Weights of a small GPT-style language model, trained from scratch on English Wikipedia: normalized queries and keys.
Each number is 128 + 32 x the weight over its row's rms, rounded and kept within 0 to 255. Layers, rows and columns count from 0. Numbers have three digits each. The size before them is the row's rms in percent of the matrix's.

# layer 6 attention value, 768x768, rms 0.0403, rows 371-448, columns 672-703
103:154152120120188133152157148110176114128151174113149043177154170056087160127132114118114152084121
098:183210137085112101094141174135139170098144093145093113062072156172138096104145111151122099152116
090:106108144116118145164138115170119152205102078097097197094119101140173094091121142162124099123145
097:083048105135058094156146202147109127181139175084113127194116101129152138124115164154110110191161
101:152079117154124172121135149150159140132137092126163158115145187105198134225078116087168138081139
097:062106097168080103143144117168109111151117127090102156125211114151131081101204125148155125171098
095:140115125106085107100116162136131112106162170168155159147164129123130130108156101132195159106143
099:110141140116100102159098100186139109114127145081096105138135097188093182162138157155163135133049
099:114068135113087182195146129154166114103099103187152163041170093174102126171140111179092111119203
094:173045127134099154180170160169099089160166048099133176104114065085123156093136101135108147171134
110:101123144164111145150118059131037151135178109178128130113145140171173097095152150186149160182153
096:103134149138145130099137088129078166136111125129177152135068182117134160075125138148149146103159
099:076102187135107066146157076157046087114155149096158059088146134070084117181117115168139096103183
095:169128102153056107153108181080164130147076132104178138108107127119159137119137130147133089130107
104:171115187125069150090094147091116143126088125135100166131165086069116120132084113132102054177152
097:116124160156147181126115187101170153106140118160144103128138099141119180095143130112108079113121
105:129174110112144227133101142111105120106144134126158136130147145129180167118109121100072132115088
094:234109141146152113145026055137110115128166154077145127092150125127112158096189098109138102150068
102:096109129132112160164103169134115113133146165120091199149159112123049203102122156113099118101059
099:121152116151146140137127134125121149097109096081144088152147142136171166135106104088080169161061
098:129108090108084043129117142123120100134120131125131158123089117183138119127133153131099104153108
093:078132121135208158152140125049126183052114137129084111125191197115121120181170106133137175089113
099:119132152124146073157151156066091114151062148151167132086117093108177094120072163140100103186152
093:121128116143144087112087165097127154143110160133108151132131158113110114129062096133178126159148
095:145115158140142118114141144141111188107181129123123091106102107171214176085197166047135061117088
092:128146156138102034091132142124124102109097075081082156137157094154107116115131116157157120172078
095:105106178130114137126136116138106092115157075094126132150126101117154171145161152161079143117131
094:100166131124111122169116165172181141050169139129129082120119077102119092159074088064134129113106
097:191153169156148069142156117109110166198158163045116149175131119095104058118136094152128102101116
100:109141181068208132083124137137124137092199179110089121107107100147111120115090065097178112105102
094:073140091090138124083098140146152094079121146126075113121135145131077169129116088124122116148065
097:184098087160152144136114126108159148085132058161100162166101123076137139138092123130146092155154
091:186154100123137155105123177119112141170134075146118191194129068077166131117155106186180091188125
101:106172113140104201149115108125124158131105149139132137074112116147112116114115115119142123041046
099:119125119132165150172090110180153132117081117140162137139088178133131243201125120066023141086150
103:092111134122079054115151157108188162120141129143019112081126133160101100155119078147145149184144
100:113085130138076146129148120147130176141108128194116149120090080145117112077162119112100176177113
106:147133092122164173126074171139125166120141149100129102134136165128122133185142130093122101088113
101:095135171179143147205121179164115090112103126128119101091123100130093126112112111096119158156145
090:090091121116111169150179148121142143120149121172103112103079163149085134102128118115171100149136
106:135104150156104110147147110136116170117099107129130126128120123161095133096157159175179155106160
091:080132126135121190103160112145096121145133133171065072115170128111155155126097123125094155135172
098:111115176108155112133145123128220158158107150118156124148110151142208044130155127149123104131088
098:125146170162167156122125181160131111147121138165200130084137089177149128118109137141079112100172
100:131090077209074108095153079074165126115102124145107098126153155152146065110129134144113140119137
112:168129148143164150137099131127120122109143132155147111033096143176127141167094062094147134072090
096:130080153099143105126125114075085135161125095118114110134137111171168127108219117126135142149182
095:160097117128161109117105165162152120121106113056137168125132136070135140189147083121121133110105
110:102098116092078103138143071080117134140148078150119124121137096127150062079136150179143158138122
096:082139109166135135130128076094156145165103122152150107113132198132157113176113099106079166089101
092:104161158101083082115141159158097143108116103117180146074110129131100138125166172137136137138106
099:152106134129093119120202164163142090116144146099088165135134093079132121144182103153164152104139
098:113124149166127140133088162136189119110156099100111090105131112163116148118134144115103141064093
100:120159094131115045096082100124186165136112136154134115112070133154117074133105131132104131131136
092:151150158050123111076092157182153145157133136137165107149057106067167126132157117094247122112149
104:166127158101080072156143137174156107181102153160114095179077089097172064112163109131137097115145
094:161144120160094109179154141131113145101140135071106116160130176159158167101135150121181108095113
103:134130117119100123100197146159173143142156158156139148104146121122110077113103087115091145121129
097:181154127172140172088106192130090094145086107130192119095088113083152175117129120105169134159151
104:098189163166067189122144125154137110121079072130106084150118108110100076087077109129131109141206
097:135111123142124185176126135098133113135066113124161123122194096122112182164163115119123108110070
096:082152221148135138159099126154118120119146112112211150104100141119164131113114101127148133153108
095:134131145119128163067110157095171151170129074184177114052103143142096114125065119136128180109106
094:130148073107132162159184164184183161118076127094146126137148183168146134123158105089160093158119
108:111123163132065128097132076146145166098180118182093148098164143128165091093162136154143108156147
097:099179174111182050112092124168148120148125157154153090174117177144163103161104137079141126108160
096:099133092133150079111067102120127133185129128119167090180102128142192106157142152078154095148160
099:119103151095074113069164106139163151150185154183147142133132116081127143128095142144166137143092
093:085125130124080107097126104132091154139102122159124159148124183123115171124156138158143155187170
095:090115120118169138122058099133150100103078185127116118182147152133098172147155131132155125105122
100:143142182131125146160055146122099091107127113161163138080124062176069105117204144125166069125093
093:072143121101136144128139159106104150147154082127103106094185133111080126105157141153094117131099
094:115156090127120130144135143157181108135137167128180095157174142171092157119197064134125088122134
103:151122062116158080149118076174160147132071106090105122134113155135110123126123153092125099138133
096:097158104171152175099124140164113091065124090153117091144156161108127144100142108113090160110152
097:130108152094108059126174125136164117135145119112131126130101126138123166176183126151129129084081
092:131134131088114077155149127135152135159108177106069150150080089114104152104162111158123162111093
097:151138115125095116154097073111125076095097104089188130149102151111171173173104111147087082095123
# layer 6 attention output (transposed), 768x768, rms 0.0603, rows 371-447, columns 672-703
090:114141131121130113159148140084127096130163139191125127162122113068156113096110169115114129098106
095:109133147093092149112140125159140126115139123095173139144164110145096108132145098136102129180133
095:104110126113091115103124152180165141120118102119203126181077116200108101063129124126153154141145
094:135211123078087119119139146177141115106140140111147094130144122164117150121093146130082115166075
094:128194125131136119133131094129212130114148153122165117116091152159180138118100087082068106117168
095:147144087145162146111127192120180146115122155122138110148110146161130103118099120116095141091149
099:138114164107096133089073092077131119186139163099126130131034097139191118167166144073136165154123
097:167110080081132122132108083150103104152148136176113087093171095123116121170079096119195165082087
094:118133172116134126099147129185158124123136141057086132122172071089067124058150110152113176132155
096:116168145081121167100126159064207110135151108142199148045142125109146126149143109055176165138106
093:211160132099092180154055144123121098095149106125124103101149133140095177106083109074124107094139
096:079077133163087118165156074152114105105181154095235081155183118110084036092157107153119123129153
097:150115151139103101053056162131139086108201164090075134141146128133112178175153119122158162110146
094:090165156201066076104086158168121169134104184107166131120093120099186155162152150165134117149123
091:120129116174129157190143108127128098082148091101194173112140140130181157120119155119107148172083
093:071135157176113173086068143126157117142183127091078087171121184123105119154117142118098145143112
092:129133113140147129209132162122092086109085157173069138124156109100146121080138151155138145147097
093:123124095148092154077133143146137167113144076165119134174118143171152075154151064106110125101084
094:144178152088101126111122187169146097104193092114156160111155095152146109113140161199131061105112
092:174168145135111136060063120094093171196124084075153073118116112107131049114194076178088147142144
093:134179158144144106057099107119153190116108161141165156172164160133178121137174108141110173146091
092:103113068182148168157077173157111111134192116120101119119123136201155101104129135073159129112137
092:100163158101129084145120119197138102139119110143094135105134110161132091126146129157084190086118
092:153118153152123131113085144152125125171117139149122147169134106197124159133056146051118108103151
093:149161123145062138115144181135115132167169139122085073148145169116106216119207119124086056122162
089:114175160111127129121137113124095150070105134125108103154180126120151091089071114210157125082119
093:117108140173100075167128144175122120158177130136182089152101162133074088130147151106062095084179
091:086196114131075158131182092100092134138090204165107177110118109125148161183130133086142098155130
091:109107046113118154137131117166097153129135192155125152166098129244115160132078182106118055120176
093:137120152114093127163139143143069126102110080127079179119133097156125162122173043091174017140163
089:121173182131096152116149123168072098080127209131100130180094163165094152141138092137150074138176
087:117121174154143118139109122131129105142100086173097161133078141077075095091136127108170127142169
090:137133175123070102101158138146168135105145134079099110179147128135118163145139095120144121163176
091:103087106110102187127078106184089100100144196096105146135148128084170141154169132190116160091158
091:134121110133100133143142117117100109159119087049131114119025129158133155107135193121119138075104
095:115192172191162178144104124123138145077072139090118074106070134142072083091179121095194089200128
091:133157127144113087165197130159157167154172073123133108132171141143104119146106210151092086094087
094:147106140173104177161128146134119118173157135104044079110210113146130143156113167220103135104071
097:121138111180171109191086114108090133046124128123057143147168113151117150115094082122128156103116
092:129111116122102111137117142111148101095105111119160160115123181070126107097133129030124084077101
095:116127119135123118135174150083120160190175192121165096115159084150099113159136161140129120193156
093:144172109098179113144163156115130152128152128105114196112130114101105100126111120121134185100174
098:166119120167123159144096094074101084133160068095168097119064119103121158164053142113143104108145
090:116112130114092099135141150186127139084098138125112172083123146179151130175115133042161108109125
094:133081102127120098070180149152150134134128137117111171143060169153106126155196096151135124156076
091:109126074094135101162087059096169164159107103084164173133113144118120084128143094203122167082139
097:160091140150141084110146119158107126127128118126132132151144181213131148121162052138126160143118
093:107180181124140106135145226160100141108116091154122137121161118114182101119167119123154112137095
093:133093158110143173096109120089092133136113116111132148124174148162159093100132094181082120114069
095:113104057098114061181101108159147113120100156135155084035183142150087106154141150202118169137174
089:188077135110112084185153118138127095108109184122185044104140158088166105140095124132112120062094
097:179151081130141097144158169181110100113131151127047126141171072169145152062144107098124072152150
094:086090116122155124091153126139123112128119179118120146100123111144149140133183142092136226163120
099:139176131184143014133161148126120195166184139112216132144137152202110089119108099148117147109095
095:114122194147067149194150195063123132172124091115158081124140153053156135090136129191158126069196
092:083090175154142092091143144062220045148102113138116145124166127111110093119154125106106136100090
095:088169150090108069155098136136109128094128125112125193154117114145094142187135145157110154126175
094:159088117141140113101102114127132132178134151134111139122142133106035125181094056140133132116077
090:126099186179136066131201155146138127104103106094143135143113102117068125147109100103134090151151
093:142127140131134126155179055057108087153161069138150095132111119075070155059128155126125122145124
089:150090104110131118133110115104190123155138154112119131170118127162111195162171178092126128152154
096:066095130117111141116212151094094086102160132113122107110136114182152119156161098164086156057122
093:157159135097169134086146105105112150171080129096166067109076155147102126138072135069176162128131
090:138118131138111123126120111157134136143192155153121155107181078150149123120178153125064085101132
090:092124123147150133146112154127091079101151152122047126140089111096105147148159118081098087108132
088:138139164173149135136116148136130070118144153107147115092095160155131112164123131065150171111112
093:094149089107148079093142116160169117166117090147132114137108154176119167101103154121181056107143
097:121122113079115115065105151133127145095148111101145103109132173153086107154121123106109055105090
089:146117183162121113145123151126108166116194128142181194125166045063155158105079197161178149132157
095:091116150129107162168146116175124140115156124157155158120084113102084135095181073094219082109117
095:129140156145201130146099134130106152083143108159128112154131178091138128102120150115130118180101
089:178114150117167204105132125137116118131134114133118150145135138124078113078130067106081158128130
089:156105099126134152142129133142123181129140169127119160075124159106071142144137139106131103110134
097:143159145082103119077140148116127107099158148120107131122131128188060128136148103144207180173139
092:130147081100104116090101147085107116160134136133104111152116148080136085096104166184165172132153
095:107184172087141062097079148150167118057127141136162096111149079117156113154203081123090137131109
092:066140144061113155089167076124197102140100192190124035116090103129133137117150138161111144154136
# layer 6 attention query, 768x768, rms 0.0402, rows 384-511, columns 672-703
050:152161156077195186091073169086150132126131097118130085059099105094133124119170193112153142086092
053:139101167103141131133196121105082142102150133081108149131137074130129128129124133085139125157149
055:157104075123133146081145102102135100164112102157140119161130114137127146174120162128147164130157
056:132147155118089114115185085179128166171140105145100185148145135109096131136128087093135124142112
062:146089145108137153115157145095106130166080091143136114200128136064094169095115122126122173145225
060:129107114099075131136125112207118129085184168111122142148146133094156104135100090143119088145100
063:156122105156092137174144115198128168063174102119130151131137165129129067134094105083126125153099
066:114153103133167144099075147145179116086135160133120114074102141165177105126116096191105143154094
074:157142143100168099110128124029104155170091129142152130187205088145097148123111161158099138145148
067:145099154129090141151121074098106139116116105082181109155156099081115101123093103083109123134115
068:153146115141119099112131138082094139184069089132184147189129089058102201141106167087125115147146
084:137129095129052144165145118222113151108140083119124136140111145062129105187140133077154094130126
080:197129163105105109124154156094128160136086084087138119153126145135070146167103158109149121129172
069:196126125137081117158150111185098142146147087116149126159194118131081120188100125170141112152135
077:120156155122191094072119125075086143159100137138146134150165071186097122133117131158117161130139
079:122157128109098107145149121129099188143116157122169115181144147089126108150105140096088120114120
078:170154093107117126114147152101108171134124104082148139162129129144142123172108161119136106129173
085:147156066117051129114142107138162127124149119109138132157149142059119116107143071141113112160122
099:148131121076119145121096148128133130120150148123104113122090072173144091143155112176157091114144
082:120125104101115105098132137142170170097150143113097140109146110123073116098155074168112167173135
088:131103082155149078111173143105131143134065115112100149121177158106141119115153122071114154117153
105:196131151136098096114179138106137131115095086142131129142158112134144151107106118103146127119114
095:125157182127150134141101145095126055130146131170108118156122071179106120112154110132179169118159
090:107111099191097167077134144099117170087146108114152152142174173077124170126082146138095129124136
088:148174147166130110093159115122127068176191093124139221159138148110093149106131111162116119103108
083:151182097118155179131128150158126134103122119078149129128134156092194126076124089092097080121087
086:149142069102151185090107126135103189143141145078132199133087186114135111184089104122187102182083
087:116138101096147152086168128138161119106115145149167112184076140135183149134135101140103121110144
089:096173117142112122166091118132125135165135122065190115105109169075159062136188171063117124116119
079:129167163149107107138147133044143058133081146156111131116117164141127134131066150150125126099118
092:080115084108095185107145104124154137128127134106095113122088162137142200032134191119102123110100
094:039117177140159083170096125110066152150118205108106164148115112133086118144125184175141152110165
079:126129117055153226125146137099101145136180136160158063126179093072139092122141183059129140140174
092:137133170094140107120139132147152129082134170086184135109115058176066087110119094118115102121099
089:153080079157137141125124133154100117167180124152155118105111094109165138120153128112094115151151
088:125128181140167104095103196126110077095124124106136099099062116163135151129155133131152177139107
088:188150174155175114110138101073098139108084081125165097115114143064079104092122128152083086138133
086:135137162165184124140092123102193120166159101114126118046199107143139145182157185134135095111120
088:126133126080066122085168122101154146125110156184105149152119153063138136112132120116180086150112
084:122182122095160091114160126117127122164148117171129169074108089119096092090169139132150142109144
090:130131117109135129106162184127147087164124148155123150140099128172128163130155147155162103097110
087:142136136155118164142123159077142143136056160122153109156130093134176206115126159096123122127057
090:146134115199111110136156047135098151153072072139122206111162101110071064149106137160152149163112
087:188167127114109136153105150102075131158164113157076180055111148159084119129170143098179138168160
084:159129119153096127091179064152099099129148098148165097103128159104195119117200118146126143165180
088:178097105119124102103174133024163086196144089089174209095124151120133174091153167134145103109113
086:138199108108101100113116154063127191163096165138149184159163100114118175156091118113103170153140
085:145111171133121134157127119174158171137191070066093146113101082111172119101149100110179117103140
091:139129179158124090106146196074119180140142100175125096118114164130155133115131129158157112155164
089:102130127147152181143145084098133068193136158180137156133092095174123223189110133061139114136185
087:156160134111131130156155127088153068148078134178111112088136105132132076137140082110128096147101
087:113136074069118138160207149104139150123173131111111136088186139062109103112133102128136083128099
085:097117125153122072086122069110117110181067110119139129201156147100131104145106113101216114097172
087:097138126043150089154145115104099158168116120086141107144099108139125082175150114142078103119136
088:120126136127068148095100101156145094158073153165146166167153100089180138100109102062174105082137
082:175114144144148108122126124098079163149074123132125168137131112109145153124110119154191135128174
085:110153153168196101135104116111171161123140141120102182074123138151208133093143115142090139100167
086:123122179064105090103106144103171143085097074191174149107132115098151188144129145123207156157118
092:211151128139105078111141156118139157094175160103163106155111142160095140090153209126087124086106
088:145187144100140167075120122048099131142156120169176166097123132062111119153146078143147125116097
089:107156147136149131161075163115153162146118119112179201160154150101130135132144078075109147185116
082:120036164125076127173083127158117095173147105105106092202082111093146137092117117184090076098090
088:138139150034208137067085162151192151062109120133146097171125114119112096128078142084111093122093
087:125170124150054143139129164138150167108154149097163155138117154108140181175080113099140112169165
110:138130098158114133178144057126135122135127163177196080149155135068103131069139059152108127146062
113:020120120158167122157116123169156108164129114150147152135099138124164093119143098129148109168085
110:159099162167160118161196103128117152154087118108095150144132157139117123110111119147119147092095
117:144151114108129124070113161082135149107133134119088159135113138128094092102070139145138139131116
109:109068104122131154171111151157133099124156175102071153096106106041123130145142188085183162126088
112:152132180123165116086148158072031163112142168188189146208091135055111117100133133118113122156113
106:135105124106141120134123152080171109120180099099130136161111106161128131126156127125105103108179
111:132145099135136063108169196111115175074120183102118100133071154102124104050113142135086072101082
110:157189103138122129095109147067139179143153082091102136073117189156112187126108088123113072095156
111:083093101115097119133167143113200156113139075120146058082157165100168102114116130156147046172150
111:080085125143114141148133121131080163115073185139112072079133097114223167126173122138140189069139
105:136123117145134102090169163126124064162095186126094165137047131149087120149111101181139133184165
113:106152115156134124128139068190098183132128133152167127164134145144108116101157144147134151198167
112:093126110103105112088088105067166142144112111180096117121184120152118171126163132126177132211166
107:158180157117121130126159142125126142091129087126148124139161155182175122149164160157143095143112
111:128145131171119105070155171115124112139197095149114123089103151124135186119154123119090144080152
110:138145187186156131149103157115140108175141154119141132153159136144097118158110159132168120075106
112:129144136146120174146095044096142093146104143140165114104140143102170107088115122117061103139154
106:151119153097113138147179188167111094110173165102113097165143121122086156106090116079123084163096
106:115183170131111183125140141091191142112181076108096116156182175127073191149129129153123138172193
111:130156114168106194131113138127148122117151110139117124144090104104111088109097162087145147161144
109:091151067124120157108148111132173095136123149130174113133075168152107165132103149140193125086132
115:134099179175123185136145179124162139103128112152081171132103088184166059183145142075139098124105
110:085090147117145121075128142119185196131134106125136144125119091117096094116127091153165151092162
113:174110163182126209140133104083145164150063135187147160109079074135176170157091145088139099078143
103:174078129120173058101156089107104105134193089120120084153053168156119124137126153154086171120109
105:110107114143059173168177122112150118167083112095120131147095070138136117097133177183111112144166
107:099144131177088173128144142157098135104097114132100168141106098138143085191150132103147123135136
112:155165116103120125099132163140119111093146125154147141159143127155118170213102087142121134180132
110:158126130129134100151126186110127098066149117101119100126082203116132108084102175131153175110162
110:122098117081145096141169167158124127120144066142176092156053156110104053062125118169142130134167
107:102101146079181169077093120123137212111132169102134103105127120114144080204134109158184079139110
112:140102118151122112115140155111096088152158119176137118068153153066130096071165145169135095120158
110:139161118135157147147208095107143121165128128134056123151124176180114111110140181134176144117133
110:118134214159120114133160084186097118089191167119103150120145087159099093140119206106134125144106
110:155131162192100114095112120121135087101108103130100115154142094103199128182094172148134139125139
114:166165106144127108116089116109127103125160106070101126126166158115133189149134147160126053161115
109:125151156147123141166178066156163112114091149081170137165135124168126123145149115156235184177176
111:096097155085169127100117130135141149088069135145139188079098150109122085219102105146136158091125
113:116150074173152137138129155121161127091090118142114105123087132091140172131039122088155095077167
110:151131129161117120085107105072136135157080152060123108180087173079125143128131216107164065117116
112:087107151073101152187097152164096153174178136107112117159089055126116143157146133137119118084073
110:098136130146111131108135115098149058153081146162157125136138155155162104145137191075104132119156
110:094197100079133119100116146153110165172135126137090118146120100085103105141101208128163131135172
113:123144134121085141121077124158147189098146114114090144148173163162118152126100068093103077149133
115:156114066103173140155136159135130163153100131104155095096138080115139089161100113156176131053145
108:132183148102114144188117073169126118113164097193146166143217101101140165119172066126110148165185
111:115113107160128084142170134119166107127132161127131109137086174120146197091156167189178084112210
109:126056153144138168143107145143139119134117119108134163149139140170094083114086105152158142074125
106:135173106146188147117171145102133119128137127179131125115150138087178080154143185125118122173166
113:131111088166073110107124157108163147134091131133139128109143135078149104114175098130171095152155
112:133078129128115141139184154133154141120104102100172161112125120151110161169119163134107157090106
111:167161058114111126149095127104103132120132133115088128119120151132143134160119127143131193120090
110:149114139095170157100118138143098046148181174109156131147212189196207149092119141099094189100132
110:156124032171132150152131090155149034099080124070153152165149176107159105211119158090163110108126
106:122146149127187098129137098109086108166119158139182119126127059134178081121133100143115127132153
109:116088088123081106167147134184110141121114182160105140171120152084194134110076143129116130078090
114:140135092197136127124171223137121190113112053133147026155097135119092139098134143148126112104119
112:111147182076138055148157116186083126112107101150115158114109187106118086146118133094142119084089
112:129122133114096092172130140169119159189117150105131104102100095179104095096066119177129179132161
111:068119082144153079126154156110123117117158166097151117119081183128085136121139103138138158119171
107:174119155142144139113129098142135135094146095173136166068150158094145102114094114183135129184101
107:150141136140142165097091145151125098110124127177128144121105144146160164074106079132148093135196
106:086142131120154120125117089114210159128154143166115072063073102123132143163145161184101115098148
# layer 6 attention key, 768x768, rms 0.0407, rows 384-511, columns 672-703
049:158090148171108078180134178126143104095116083113181142148093119176120073070129086153126144144070
050:167151105064103137125101128172149164087196152163170092140117089107128131171138140175135091153115
051:121140132063154114132102078072104215130160108172147076157098138143154138150167103105091176093145
049:156168146165147170098129114159161152144144109140102155144131111141097136142084161137118243167151
054:181166140116114147148137152126141193108115149169123127136152120170144103096143096130113156093094
052:180184140150141175100167131204178110159122119082137140125125113108152114118122171122133174200080
055:127138109107105137136116111140112081170115051093112090123118110095143116176121115109135084129128
057:182097099090112088109111070095162119117120119105127133138110159103111154157175051098105089120225
060:186083125098082195098144106139167173106180179091111113178066097125124157196105131105128130124074
055:113124070082128131163020206169120146152165131145134080101102086100142142203123086140150172109133
057:123055161127109146145088109152117156116130155103171081109056110135186134131134088117082142084123
065:114148146183143123121080121090152130152101110147146102122134109106137118156077159172094125097183
068:138136151150076188147097094175141123134130145093172090147107121082139189107155094114173139126159
054:095121108072162135161079139171190141172121070192081148159099111105125128133126091069119146138211
062:139140132150106142181134159187134131114151068158107135108164052155200155149181103128119164105129
064:085118116157053086124132069097069092113106095126140094124156167103148180137120133186126117097192
062:120173139172139174193124162140191154105144065210121144147152063163197151131158125131170180088119
064:117092127161124090150154118075095081136043103131073099075160134173096125114128152140133116066116
069:159117138099190124124090185125096204095180126117122172161088121156134138161109144113094203153059
067:156142146123111110097172141075111102093143110172085125163140146161158144137137148146165162111148
080:139167130133110171149122126174152154187139130177198119133136100139144129149180101133080091129176
071:112184121111138136115142176142150115122098087150080104171153087215108130128155154095121102109138
071:167153140117087135179153147155140132175116149117138110162156090120171107102110114077095120108131
080:147132200182097101161128112056098171139074141147149187125181149058222154121060113142102117142156
077:185136080101123082116127174132130104109130104152108195087056152135073059165088106148124170098162
074:135145160153164153116066113151150074113162207124191132147160105093097072149135162148138150110094
080:147152130169129142032123074027079128088149146119110190089132141096110164126174097059151108158143
075:135195082083132161128122152150123123101132142099156148112118155124144121145153148103149154093077
075:112125096110096126124131119181083166128099117156150078060150182127127101166146072115103113164120
077:101178124156105137155166121092097172118124086145166163095062151146073133193161110099138218105186
079:160099111048145156151088118125105155182112117087195138140103137157125128083179116128158083206091
081:109124107120103092135153147117058137212091149075109140138146170116143064113121167142075105134100
076:124059103168123103124135118132115122129107192152140130157107142116190093047123130118171138115187
081:103105148115122102132106180120117164147061146128184091153116106147134156103102079121160065182158
085:144120136136134143111123144082135087115097157130135100138154082125119122164117176111112152090131
077:113153143145141106097114186107099152101121109193170134148132151194121220146098144165137153115118
077:132124114093227152098129098091175134136140132144110153095119107239074099145154126137129082118147
076:145153141165136078120124093074189065147115041176141057104128114115120102142182127093121108104138
078:056153098141132185144188099067104142137153156126130156135145152138114119092147120169116120072109
076:169174160182137146147173205097139138095156075141104083138119139148150140066143149103173119157155
075:147122095121104113073142176114189110150121164150164135114130187080160156079140108158152063144111
077:170118079141142176127152124119102127101101158142143112134134123093239143137131095158138152086092
080:103103173110096127163140133166090163126110151079142140149118115133118133170117164092168144116117
077:126138130135124136177053150127110113147107129125142146098120153087163102135137130136141117116172
081:106090106143094176081171099091104117102148177135160131174108162118218176154169150132096154167155
078:154204099104158097120093139146093088141123126121111182079109133096136085086132142124121116139106
079:149146174149114138152114120105110122096144126184143176173168183114122125120061084167096114127151
074:123099121144090140162082110152102143099130114041064098109102150101108127132208110131136103151148
079:178158179094122127182186186152109109091102131132145161104148121159100153139142177163067136100111
074:071166138215139145159113106054109187164122123082155140101149168139117099122144106209188103175097
078:130085167117175213156154115097162100157139041183071114122083079145145109173065143155166131142159
078:156192104131212085133159118126174155082186158127098092134126171115155114140159149183137121117142
077:115126123110090162118085107158213087126103095189133118084114093065098121124076128170049136144170
079:148186195128150124128164103089116136156139096182111068079143072193114095138137169171145110140116
075:059160119106145140095115165134155126166166122126091126121146101157145087045155119126166117103137
077:082112184215141128100158124080095189134137078122154150112102098132106103069142151177137100099132
077:129134152142101096139171048176139166112140099152144103122190133218126103125098121118118115172123
078:160146163110076132170096179154139094125135134179159179102119107139109149123073138173175151129038
078:157092201157085117143111124118154142117156109077103131122098158107159137095139132082077108120172
077:103099110097075118103111114116109153122163177121145091149137220157113125166167100113118061129106
078:079132153125091142116145099099169170171127122130114200100140137217118116110101086147070169093056
079:165117140138120174129090164156151097098205077114142155162135158107140178124180117160117127167161
078:177151131081180131083129147133093057081154105156099097144143135068078078131081101091128112096152
081:100132161162103118104166147144142089067161080136182128123099135122134173137174127143109182228167
113:157143085168087090171167054152132066114148162150160078155188150057102143057117075155135143151113
126:049112119170158132158126105156133114155128113121124117105122149129150102118159117135166111166081
117:155082162136160117149218107102104141163059145147059148143141140157151120126085126152127169098099
117:132180114098118110058140132065156144160099117122069166118129105160120127118069152122131156101138
122:091071100102147203203105125151166132121134181101098101107093094026158121129108195093154164138144
116:106146165149145135122136138073030142095131168223190148230105092077142117118149110110113121179126
110:113137078092170125149101129107171092101200133107114108160124109148138114138163129142090076162179
118:129156117138155082116160182149102160070077176112123117146071137120121103075099146142133110079120
130:171179127138112100087082180055145194153129080114121152057122144162129176146110093122123070082121
119:078130085094083124123142107109201155122125063138140123084143155095153114096090134162153065141117
129:120072121169115121159162133137103135109083193099126084097138099124228149077183144136150179063137
111:120117121123135117108179160124137088132113165118099135138066156146093134174108124144128127190172
125:137124124116115142105152039191093171089147152160152109169159145149105103097136112123155145182193
125:125126144117102091071106123088168148127102109191106128150171117142134182101169131126172139205147
116:115154192102107155109159153142127104063134100114151161142172163178151121173188152122123107163110
120:141149100164106118078142150096149115139193106115130140112103152124153204112171090128064142108146
116:113155169172145118114114142121145103147138149124164142158150114166115088122112160147142138074128
125:116114122145148176138131088086126074145125149161146140088102127091137100068123162124078124108145
120:136111179103139124144178212171121101097112145124135095148124114125142165116083107111104107158108
117:148220177151141147109119154104176159161188084084099115159183162119074186185139135141109126165193
116:141141117160104159126095139134144126114148085155116138164096095092108114125091140061147164148147
115:109146088124139185136132118110165098130089169135179137143100183174114178145096118155183139065103
121:154114152161148180105132151139161147113151114173073119145087090167141069175124161058176098166112
123:110072128084132119101099127117178156119139144145159125164135105125122095128143103152159141104153
115:185121168172112192141125107080136164134079144151139167134124089119183166146104139076141121092161
104:175085133074173090125155054142083063105132101140123086156069153137144092141120161156096154151096
117:092083138131104178175180119143137132156075116076126115143113055145118093117111171190117119140146
118:099136149144117176155161123103101106121073114115107186145127099139138099183137169077094131146158
124:165132097126114115101117172139110105048143156176131157121120155155113162188084089161115141186120
117:180153125141124091138139178132104128091140120121114133139096178105142092090077182100165147128137
122:128093096072114099143153143161120113130169097097215096161122158083105069064130095121142133142160
115:131089155111180153105124113132148166106130156135125097117127121145147129189136107129168084118097
121:153100098130121088124107120094073120158136105162173124095154140067142109073165142149107114117163
118:163151103120190144159219072093125098150146121114057083165160155146109109100115185143185114117152
111:083142160144106085094168092174103103075193173122136136138110095129075091094120206115152150130055
118:132138143161106150108095129127140100094110133134103111136142136088188092175097184107111110144124
123:178102096162125154143095100110137119091166167100137133114153163101118163132141146180127075150112
116:118150157160119165160178070118153132096117183069157126146131150178131139115174142135220170168135
114:133130141063154095118105123150136141069110113136132158117116162108102117180132071136140113108117
127:107109068165165127173111138117162138111108130163132140106099120093160160124061119116162121094174
119:135114098188099132102131133082118150172093172068154135192081166072138148123132215100185106095104
121:108125113071082166185095139153117154171177153088117116147082077115109136134143157165139140094110
119:120110097193140125113150106106108073161082161164139150144153122154155087128132184076132130130139
112:127198107071144128133141190098086142129163140113139132122122115066088092101111190094171116123153
120:133184100106091124102125154145150190103139063131105150148145178133122145137096082121130084162122
119:166114063104173114155140215131114166160114152104172100118102078102147071153123141174154137087111
121:120164128118128127177110089147124099124178083207196149118192100109146156122204073115081157155169
123:113103162153132073150154126120153073099144156133134129140103162146125165079114183215202085091181
123:144056164146131141148117111130146092143077142109160167149106133176085061110107129184167134066109
123:121145103135184178102160146118164137101136143193135147119143138091223050120159187128126161168170
116:133131100186054127084125138104170168150095141125149145146128136053164088156164105137183112161126
119:140141137112154123126150127126137187149115117096164173093140142166104143162102126143135142123106
123:150175053120127119131117102133109152117134123112097128120114169144135108145151121127122200126098
117:160121107093176141103105111114084067147172170122150126156210150163158161075101146130089168118134
109:096138078189142101155122084132172068093098114073185182132141154094178109203136187089190124122133
121:123103126131206121132126097141133097156129148124156080125130095157137099134127113142105132116153
113:116062083126098127152146131153116107118119184112113149159121127069181121109082170130145131092116
123:131162114184135145135188215110148155137149070147119063132114132165109164096130143133115112083136
117:113137169040136061170154099177097132131137130130124156110112179078122076140108145111128138070109
128:100103099099099089156113152171089143141155155098096098103119145167122109106091122159139192099149
114:088127065125138115154149124148154135125146198104142114101071161131113167171109103158131154106178
121:138115161174168116091135104127130101141127075162131162060163176104158118110142103140142103194105
111:140133127156138139097110172105097123114137137155151168131084162094155194099097093149140123158180
110:104144163130199105118096104111191145115165125176075089041099122144150102167146136154114123114124